python train.py --n_layer=13 --d_model=256 --n_kv_head=4 --d_mlp=704 --norm="rmsnorm" --init="uniform" --init_std_qkv=0.0811 --optimizer="adamw" --lr=0.00253 --final_lr_fraction=0.1 --seq_len=256 --steps=5300
Each number is 50 + 10 x the weight over the matrix's rms, rounded and kept within 0 to 99. Layers, rows and columns count from 0.

# layer 7 MLP gate, 704x256, rms 0.0947, rows 199-215, columns 64-127
50 35 61 45 58 61 55 49 53 43 60 60 41 65 55 55 59 57 51 46 50 56 57 61 58 60 51 42 51 65 32 60 41 55 48 62 43 47 47 41 52 51 33 40 43 47 54 46 50 45 46 50 36 58 47 52 35 51 66 61 50 64 60 45
44 49 61 48 44 47 37 48 52 48 60 42 27 28 51 49 55 54 62 71 30 49 28 42 41 57 51 53 58 39 61 53 55 43 27 34 60 50 45 74 35 64 53 52 58 60 58 43 68 48 47 70 31 36 57 35 65 44 49 60 43 54 38 63
54 50 34 51 48 63 56 55 59 55 46 46 51 54 51 52 67 38 40 45 39 62 66 51 54 49 28 64 59 61 46 58 41 58 53 36 71 49 36 42 43 63 41 57 48 59 47 66 48 59 36 48 50 37 62 37 59 64 47 37 68 45 63 54
47 44 53 63 46 48 43 41 37 45 61 35 58 50 57 47 42 62 44 47 45 52 49 57 45 58 29 55 29 65 46 57 53 56 59 49 39 53 34 49 43 46 45 63 45 42 45 54 58 49 34 52 50 51 47 53 71 52 49 58 52 48 51 44
46 38 43 47 48 62 59 59 47 61 61 37 41 49 38 42 29 59 68 45 47 45 19 44 47 53 46 47 70 42 43 37 44 53 55 47 62 41 51 54 48 64 46 35 55 54 53 53 66 56 55 49 31 50 54 39 48 55 59 34 65 49 46 67
63 25 47 44 48 57 51 46 44 48 60 46 45 39 33 40 45 54 56 44 44 57 57 60 41 55 34 49 46 62 77 42 48 50 43 43 51 57 50 65 54 59 34 54 67 58 54 57 47 34 34 54 50 44 53 50 37 36 41 39 77 47 36 43
65 59 63 53 40 49 37 47 43 50 69 48 51 33 45 38 50 71 38 52 48 33 56 46 30 60 43 36 58 55 65 25 41 60 69 56 37 39 40 50 53 64 63 48 56 62 46 48 38 35 52 57 44 50 58 46 61 45 64 51 52 52 55 47
52 61 61 49 42 35 35 30 36 54 52 66 62 46 39 47 43 43 46 49 49 42 59 38 66 36 61 50 67 46 55 62 44 59 60 53 49 60 35 58 42 41 59 68 43 61 36 49 56 55 42 64 42 65 55 39 52 52 54 51 44 46 60 62
50 43 45 34 40 52 58 53 47 42 62 54 50 46 60 59 33 48 42 62 46 55 64 36 53 57 50 35 67 46 54 39 50 40 46 53 47 61 50 48 57 68 47 41 56 52 60 29 45 46 48 61 56 52 29 57 69 61 47 39 65 55 53 52
51 60 44 72 53 42 50 51 47 41 44 40 46 43 47 41 54 64 42 50 30 51 47 52 61 53 47 37 56 59 40 54 55 55 35 44 41 35 44 36 43 59 44 53 55 49 67 52 32 55 35 40 50 46 45 47 45 64 40 49 45 43 47 35
48 42 44 37 56 51 38 45 36 42 58 57 34 30 50 42 42 53 50 35 51 34 36 34 36 57 49 42 42 52 50 54 45 63 58 66 53 46 48 39 68 52 49 42 52 57 42 41 42 70 63 53 66 45 62 40 51 65 48 49 52 58 58 63
48 44 55 44 74 38 56 49 44 73 51 54 59 33 59 54 67 46 59 28 44 70 36 60 53 42 34 57 35 49 39 67 30 54 52 59 60 38 50 43 46 41 37 56 43 55 64 40 40 57 72 70 53 62 54 29 53 54 39 38 64 60 60 54
45 54 57 60 71 45 57 44 54 57 48 39 43 46 46 27 45 42 32 51 57 50 67 43 66 58 37 62 61 36 30 56 45 65 45 49 61 57 65 27 48 64 50 52 58 53 49 44 52 51 46 61 64 68 73 47 55 63 48 55 80 63 54 48
53 61 55 32 51 45 51 65 59 54 61 33 48 60 46 49 61 46 46 53 50 49 50 66 42 49 43 56 60 48 65 50 58 48 68 56 45 50 46 39 28 59 43 73 41 65 44 39 72 42 58 48 36 55 64 40 51 45 23 54 48 34 45 51
57 63 54 44 50 72 47 56 55 46 63 62 45 42 40 54 71 52 30 53 35 47 56 57 71 53 35 47 66 55 35 42 47 58 45 48 53 76 60 36 51 51 39 46 56 54 64 31 66 42 45 62 60 47 55 59 75 43 42 56 52 46 62 49
56 63 39 59 48 46 41 49 42 42 45 56 55 48 39 44 46 38 56 68 70 40 41 49 44 55 37 33 49 43 51 57 55 42 72 62 54 37 36 31 48 64 33 61 52 53 42 50 61 54 61 43 47 51 55 50 52 47 61 54 35 61 50 52
51 41 59 36 56 44 43 45 56 59 52 47 39 51 48 46 51 42 34 59 41 53 41 62 55 43 55 59 46 58 54 55 46 54 54 48 46 51 45 40 67 44 52 68 52 51 51 31 74 45 43 45 52 48 63 49 59 62 36 56 50 54 67 41
# layer 7 MLP up, 704x256, rms 0.0965, rows 199-215, columns 64-127
47 49 75 48 49 51 36 52 39 62 37 53 68 46 59 65 36 41 50 45 36 46 43 42 54 67 47 58 52 38 37 42 59 36 55 46 40 36 40 62 60 50 52 51 47 53 63 59 45 65 27 42 50 60 51 54 46 55 53 62 43 48 63 52
52 50 52 51 51 67 50 42 51 51 52 36 46 34 69 49 49 50 55 56 60 45 44 52 71 60 44 46 52 47 49 45 57 59 42 70 53 53 35 47 49 74 60 57 40 57 53 36 50 24 48 58 51 55 53 45 66 68 54 46 49 71 62 54
47 20 47 40 48 42 51 41 66 50 52 51 53 46 63 57 45 42 46 60 40 51 57 31 36 58 45 41 44 44 55 53 52 47 51 33 46 35 49 29 69 32 33 40 49 54 41 60 44 44 41 46 39 44 54 55 52 48 68 43 63 49 36 65
53 53 48 49 49 38 63 45 69 50 49 57 42 56 72 56 59 49 41 52 44 63 66 48 49 54 64 71 53 42 47 50 59 37 49 70 45 57 47 56 71 63 45 64 38 49 49 54 55 40 58 45 61 50 50 42 70 40 54 32 39 42 33 40
76 55 34 51 37 49 75 46 41 34 47 54 42 48 68 47 50 41 53 60 33 47 54 50 47 49 39 46 61 53 59 59 42 59 47 51 36 52 64 57 57 44 66 43 46 46 65 57 57 37 56 39 52 58 50 65 51 55 63 52 28 58 68 52
45 54 53 58 61 42 34 28 47 40 55 37 40 54 67 53 52 50 43 47 42 57 59 61 50 50 34 54 63 48 55 47 40 49 46 50 39 39 43 56 63 38 54 62 50 62 49 50 75 55 42 51 40 75 52 44 56 48 52 39 57 57 63 70
50 43 50 64 53 46 62 39 62 38 46 60 36 54 61 41 64 64 48 62 53 57 60 31 56 51 52 60 42 59 41 47 26 40 48 74 40 61 62 25 46 58 47 48 56 45 40 50 53 56 39 51 49 29 51 56 49 64 55 46 42 48 45 51
41 70 53 39 53 44 40 32 30 46 61 52 49 51 63 41 51 45 48 57 59 46 49 54 58 41 37 61 51 50 45 43 42 49 46 64 60 54 61 54 43 58 48 45 52 53 44 54 40 39 52 61 54 42 42 60 53 63 46 46 47 57 51 66
44 46 71 58 64 42 47 50 40 52 48 45 73 58 44 44 38 34 47 40 48 57 46 36 63 47 49 42 60 56 64 46 40 57 51 63 55 51 53 53 59 56 56 47 58 46 41 49 59 60 43 72 58 56 49 46 43 50 43 56 39 46 61 44
62 45 58 36 47 46 68 59 42 51 31 35 56 60 43 55 43 43 69 63 48 45 57 47 54 53 59 51 52 57 44 40 65 50 57 71 43 49 56 29 68 38 51 48 45 59 35 47 62 63 43 41 34 36 49 54 59 58 46 45 42 47 33 48
57 54 62 53 48 51 67 57 62 65 47 39 50 63 64 50 56 54 45 48 63 46 59 58 41 40 66 57 44 68 41 60 67 45 78 56 42 43 57 50 69 22 43 56 40 50 55 52 51 62 56 36 43 44 28 37 33 56 50 39 37 66 31 39
57 63 52 53 50 53 67 63 51 55 44 48 41 48 64 63 57 55 51 61 51 59 61 51 32 53 54 37 57 56 42 72 59 53 44 54 53 45 39 74 55 34 68 55 29 43 57 66 44 53 40 57 55 37 54 42 60 61 33 60 38 53 56 63
49 68 41 43 66 46 49 53 52 60 55 27 42 60 67 53 33 51 32 52 57 48 40 27 44 64 53 53 51 48 56 58 58 50 45 61 48 38 48 48 42 72 52 45 65 62 46 46 63 55 71 31 57 60 42 38 62 60 63 46 45 56 37 37
34 42 44 56 52 32 57 63 51 41 39 68 46 34 36 72 39 25 49 39 62 52 56 53 57 47 53 46 41 58 46 52 51 56 54 58 56 36 66 44 52 49 49 63 53 56 67 54 53 42 64 43 46 28 58 61 42 47 62 53 50 56 52 51
21 48 48 44 47 54 53 34 58 36 36 48 63 57 64 56 37 39 52 40 52 40 56 54 50 49 52 47 49 61 52 53 54 59 61 61 54 43 50 60 47 33 44 64 50 66 49 52 41 47 46 46 50 59 52 57 56 47 42 59 49 57 47 45
64 51 51 47 53 52 48 55 71 37 59 57 49 67 60 58 36 49 42 48 45 60 69 58 52 67 60 39 73 69 59 56 57 43 30 47 39 54 50 43 43 41 57 53 59 52 60 52 57 43 44 32 56 67 49 53 58 57 53 38 43 46 51 43
67 54 45 71 54 34 41 46 43 47 63 65 43 71 50 51 35 42 43 63 40 48 57 48 55 52 46 56 67 44 41 52 56 61 44 49 27 33 36 35 38 54 72 48 54 47 55 50 75 71 38 75 45 50 43 50 50 43 47 50 44 35 63 43
# layer 7 MLP down (transposed), 704x256, rms 0.0789, rows 199-215, columns 64-127
60 53 50 72 33 78 40 38 35 50 56 26 58 55 11 66 37 33 62 44 66 51 63 45 44 35 52 52 64 62 39 59 60 53 42 54 58 56 43 43 52 52 57 47 60 36 51 47 46 52 50 53 61 63 45 51 46 54 30 75 40 42 39 60
48 57 38 37 52 47 34 63 53 37 48 67 47 58 52 52 49 62 46 60 39 42 52 41 46 61 52 56 53 58 31 41 52 54 67 40 48 54 55 54 48 52 57 57 49 47 39 55 49 43 35 58 45 45 63 48 42 43 56 47 49 53 27 39
77 60 51 48 32 50 46 38 36 49 49 30 53 54 29 32 52 40 44 73 52 51 41 50 44 62 61 39 40 67 56 37 46 48 45 48 48 56 65 59 37 33 39 48 53 56 69 49 49 62 58 43 38 49 62 60 65 61 55 48 57 62 44 52
55 49 49 41 53 53 43 57 39 35 43 40 57 62 64 48 56 51 51 56 56 40 39 46 55 45 47 36 54 52 37 43 41 56 54 46 64 42 56 54 55 40 46 49 54 69 49 67 49 46 49 52 50 56 47 70 55 49 61 64 40 55 53 65
40 52 55 46 32 72 44 52 46 55 56 36 46 60 45 40 39 71 53 75 62 57 56 61 38 50 53 43 40 27 58 72 48 44 50 56 40 47 53 48 50 52 41 61 40 68 52 36 24 53 54 49 57 34 34 40 54 51 61 64 56 40 59 66
55 34 50 53 72 51 46 55 42 56 53 59 54 59 33 42 36 56 52 46 61 53 47 43 49 57 60 60 55 40 60 50 57 35 64 48 49 62 58 28 36 49 61 54 61 59 54 56 32 59 52 57 34 47 54 63 52 54 41 43 56 48 44 56
46 54 73 37 43 48 46 48 62 43 48 46 34 37 41 46 60 57 48 56 31 47 32 64 37 35 59 49 52 51 38 48 57 64 70 44 52 42 30 58 70 59 51 63 46 56 79 51 50 36 46 56 52 45 63 43 50 55 66 45 54 39 31 47
49 38 62 53 72 39 66 66 51 57 59 58 58 60 51 58 59 59 47 56 55 47 45 38 50 54 59 51 70 74 58 61 53 41 36 43 70 49 56 43 37 37 47 49 58 54 67 62 53 47 46 56 39 59 60 33 55 53 59 66 54 51 54 63
50 63 45 35 80 50 53 48 64 53 36 47 53 52 77 39 44 55 51 43 48 57 23 48 55 54 45 38 54 54 45 47 54 47 38 42 54 45 58 43 49 54 49 60 65 52 58 51 45 50 40 41 58 69 51 45 51 32 65 52 54 36 66 54
44 32 47 41 44 61 61 43 65 44 50 55 48 44 72 42 36 45 34 38 45 49 36 48 19 47 24 49 69 33 62 45 45 54 55 55 50 46 60 46 51 55 35 53 58 48 41 42 48 44 66 47 64 61 56 53 53 65 54 45 60 53 50 36
49 54 49 54 45 52 34 55 28 45 58 28 28 40 57 67 45 57 52 55 45 51 50 63 55 44 41 51 58 36 58 45 56 71 52 37 52 44 37 61 61 68 51 72 59 50 45 43 53 47 41 49 42 45 68 48 50 63 37 60 47 50 40 46
56 43 39 60 60 31 66 64 51 52 34 48 61 48 64 37 55 41 53 64 38 37 64 47 42 68 48 54 51 51 48 33 69 43 37 44 45 42 37 45 44 61 66 61 33 57 47 46 62 59 49 54 52 35 45 53 49 27 56 49 55 36 59 49
52 45 66 45 33 60 45 44 54 59 63 64 39 52 38 56 54 47 45 47 56 66 48 32 53 32 46 50 58 44 46 43 49 58 41 51 63 33 63 22 50 49 67 51 50 31 42 55 27 47 53 46 64 42 48 75 25 33 43 38 52 52 52 55
51 51 60 33 33 44 39 56 48 59 49 29 38 57 52 45 62 46 41 47 47 34 45 53 45 48 61 47 57 37 53 41 40 36 63 43 41 39 45 52 46 41 60 49 73 45 44 44 36 38 45 38 45 47 51 56 28 66 46 20 42 37 61 47
51 48 54 67 54 44 41 56 46 69 69 48 48 41 40 24 53 41 50 41 67 49 62 42 61 48 43 40 31 45 49 74 56 43 38 62 31 57 54 48 50 40 49 49 41 48 47 32 47 53 30 52 44 44 65 36 42 52 47 46 32 61 55 61
54 54 63 29 34 60 47 39 24 49 47 53 55 46 40 43 55 49 40 57 70 37 53 53 51 62 40 62 32 65 47 50 53 40 61 54 53 51 41 49 57 71 43 60 68 51 59 47 36 49 44 58 47 52 43 49 61 44 66 56 53 56 39 44
52 44 57 34 65 58 42 51 47 47 57 46 51 54 40 45 46 53 59 50 50 44 64 30 55 31 40 41 42 61 51 64 42 40 57 51 46 58 48 43 62 46 49 40 19 41 26 31 47 43 40 28 46 46 50 51 44 38 58 66 42 43 44 60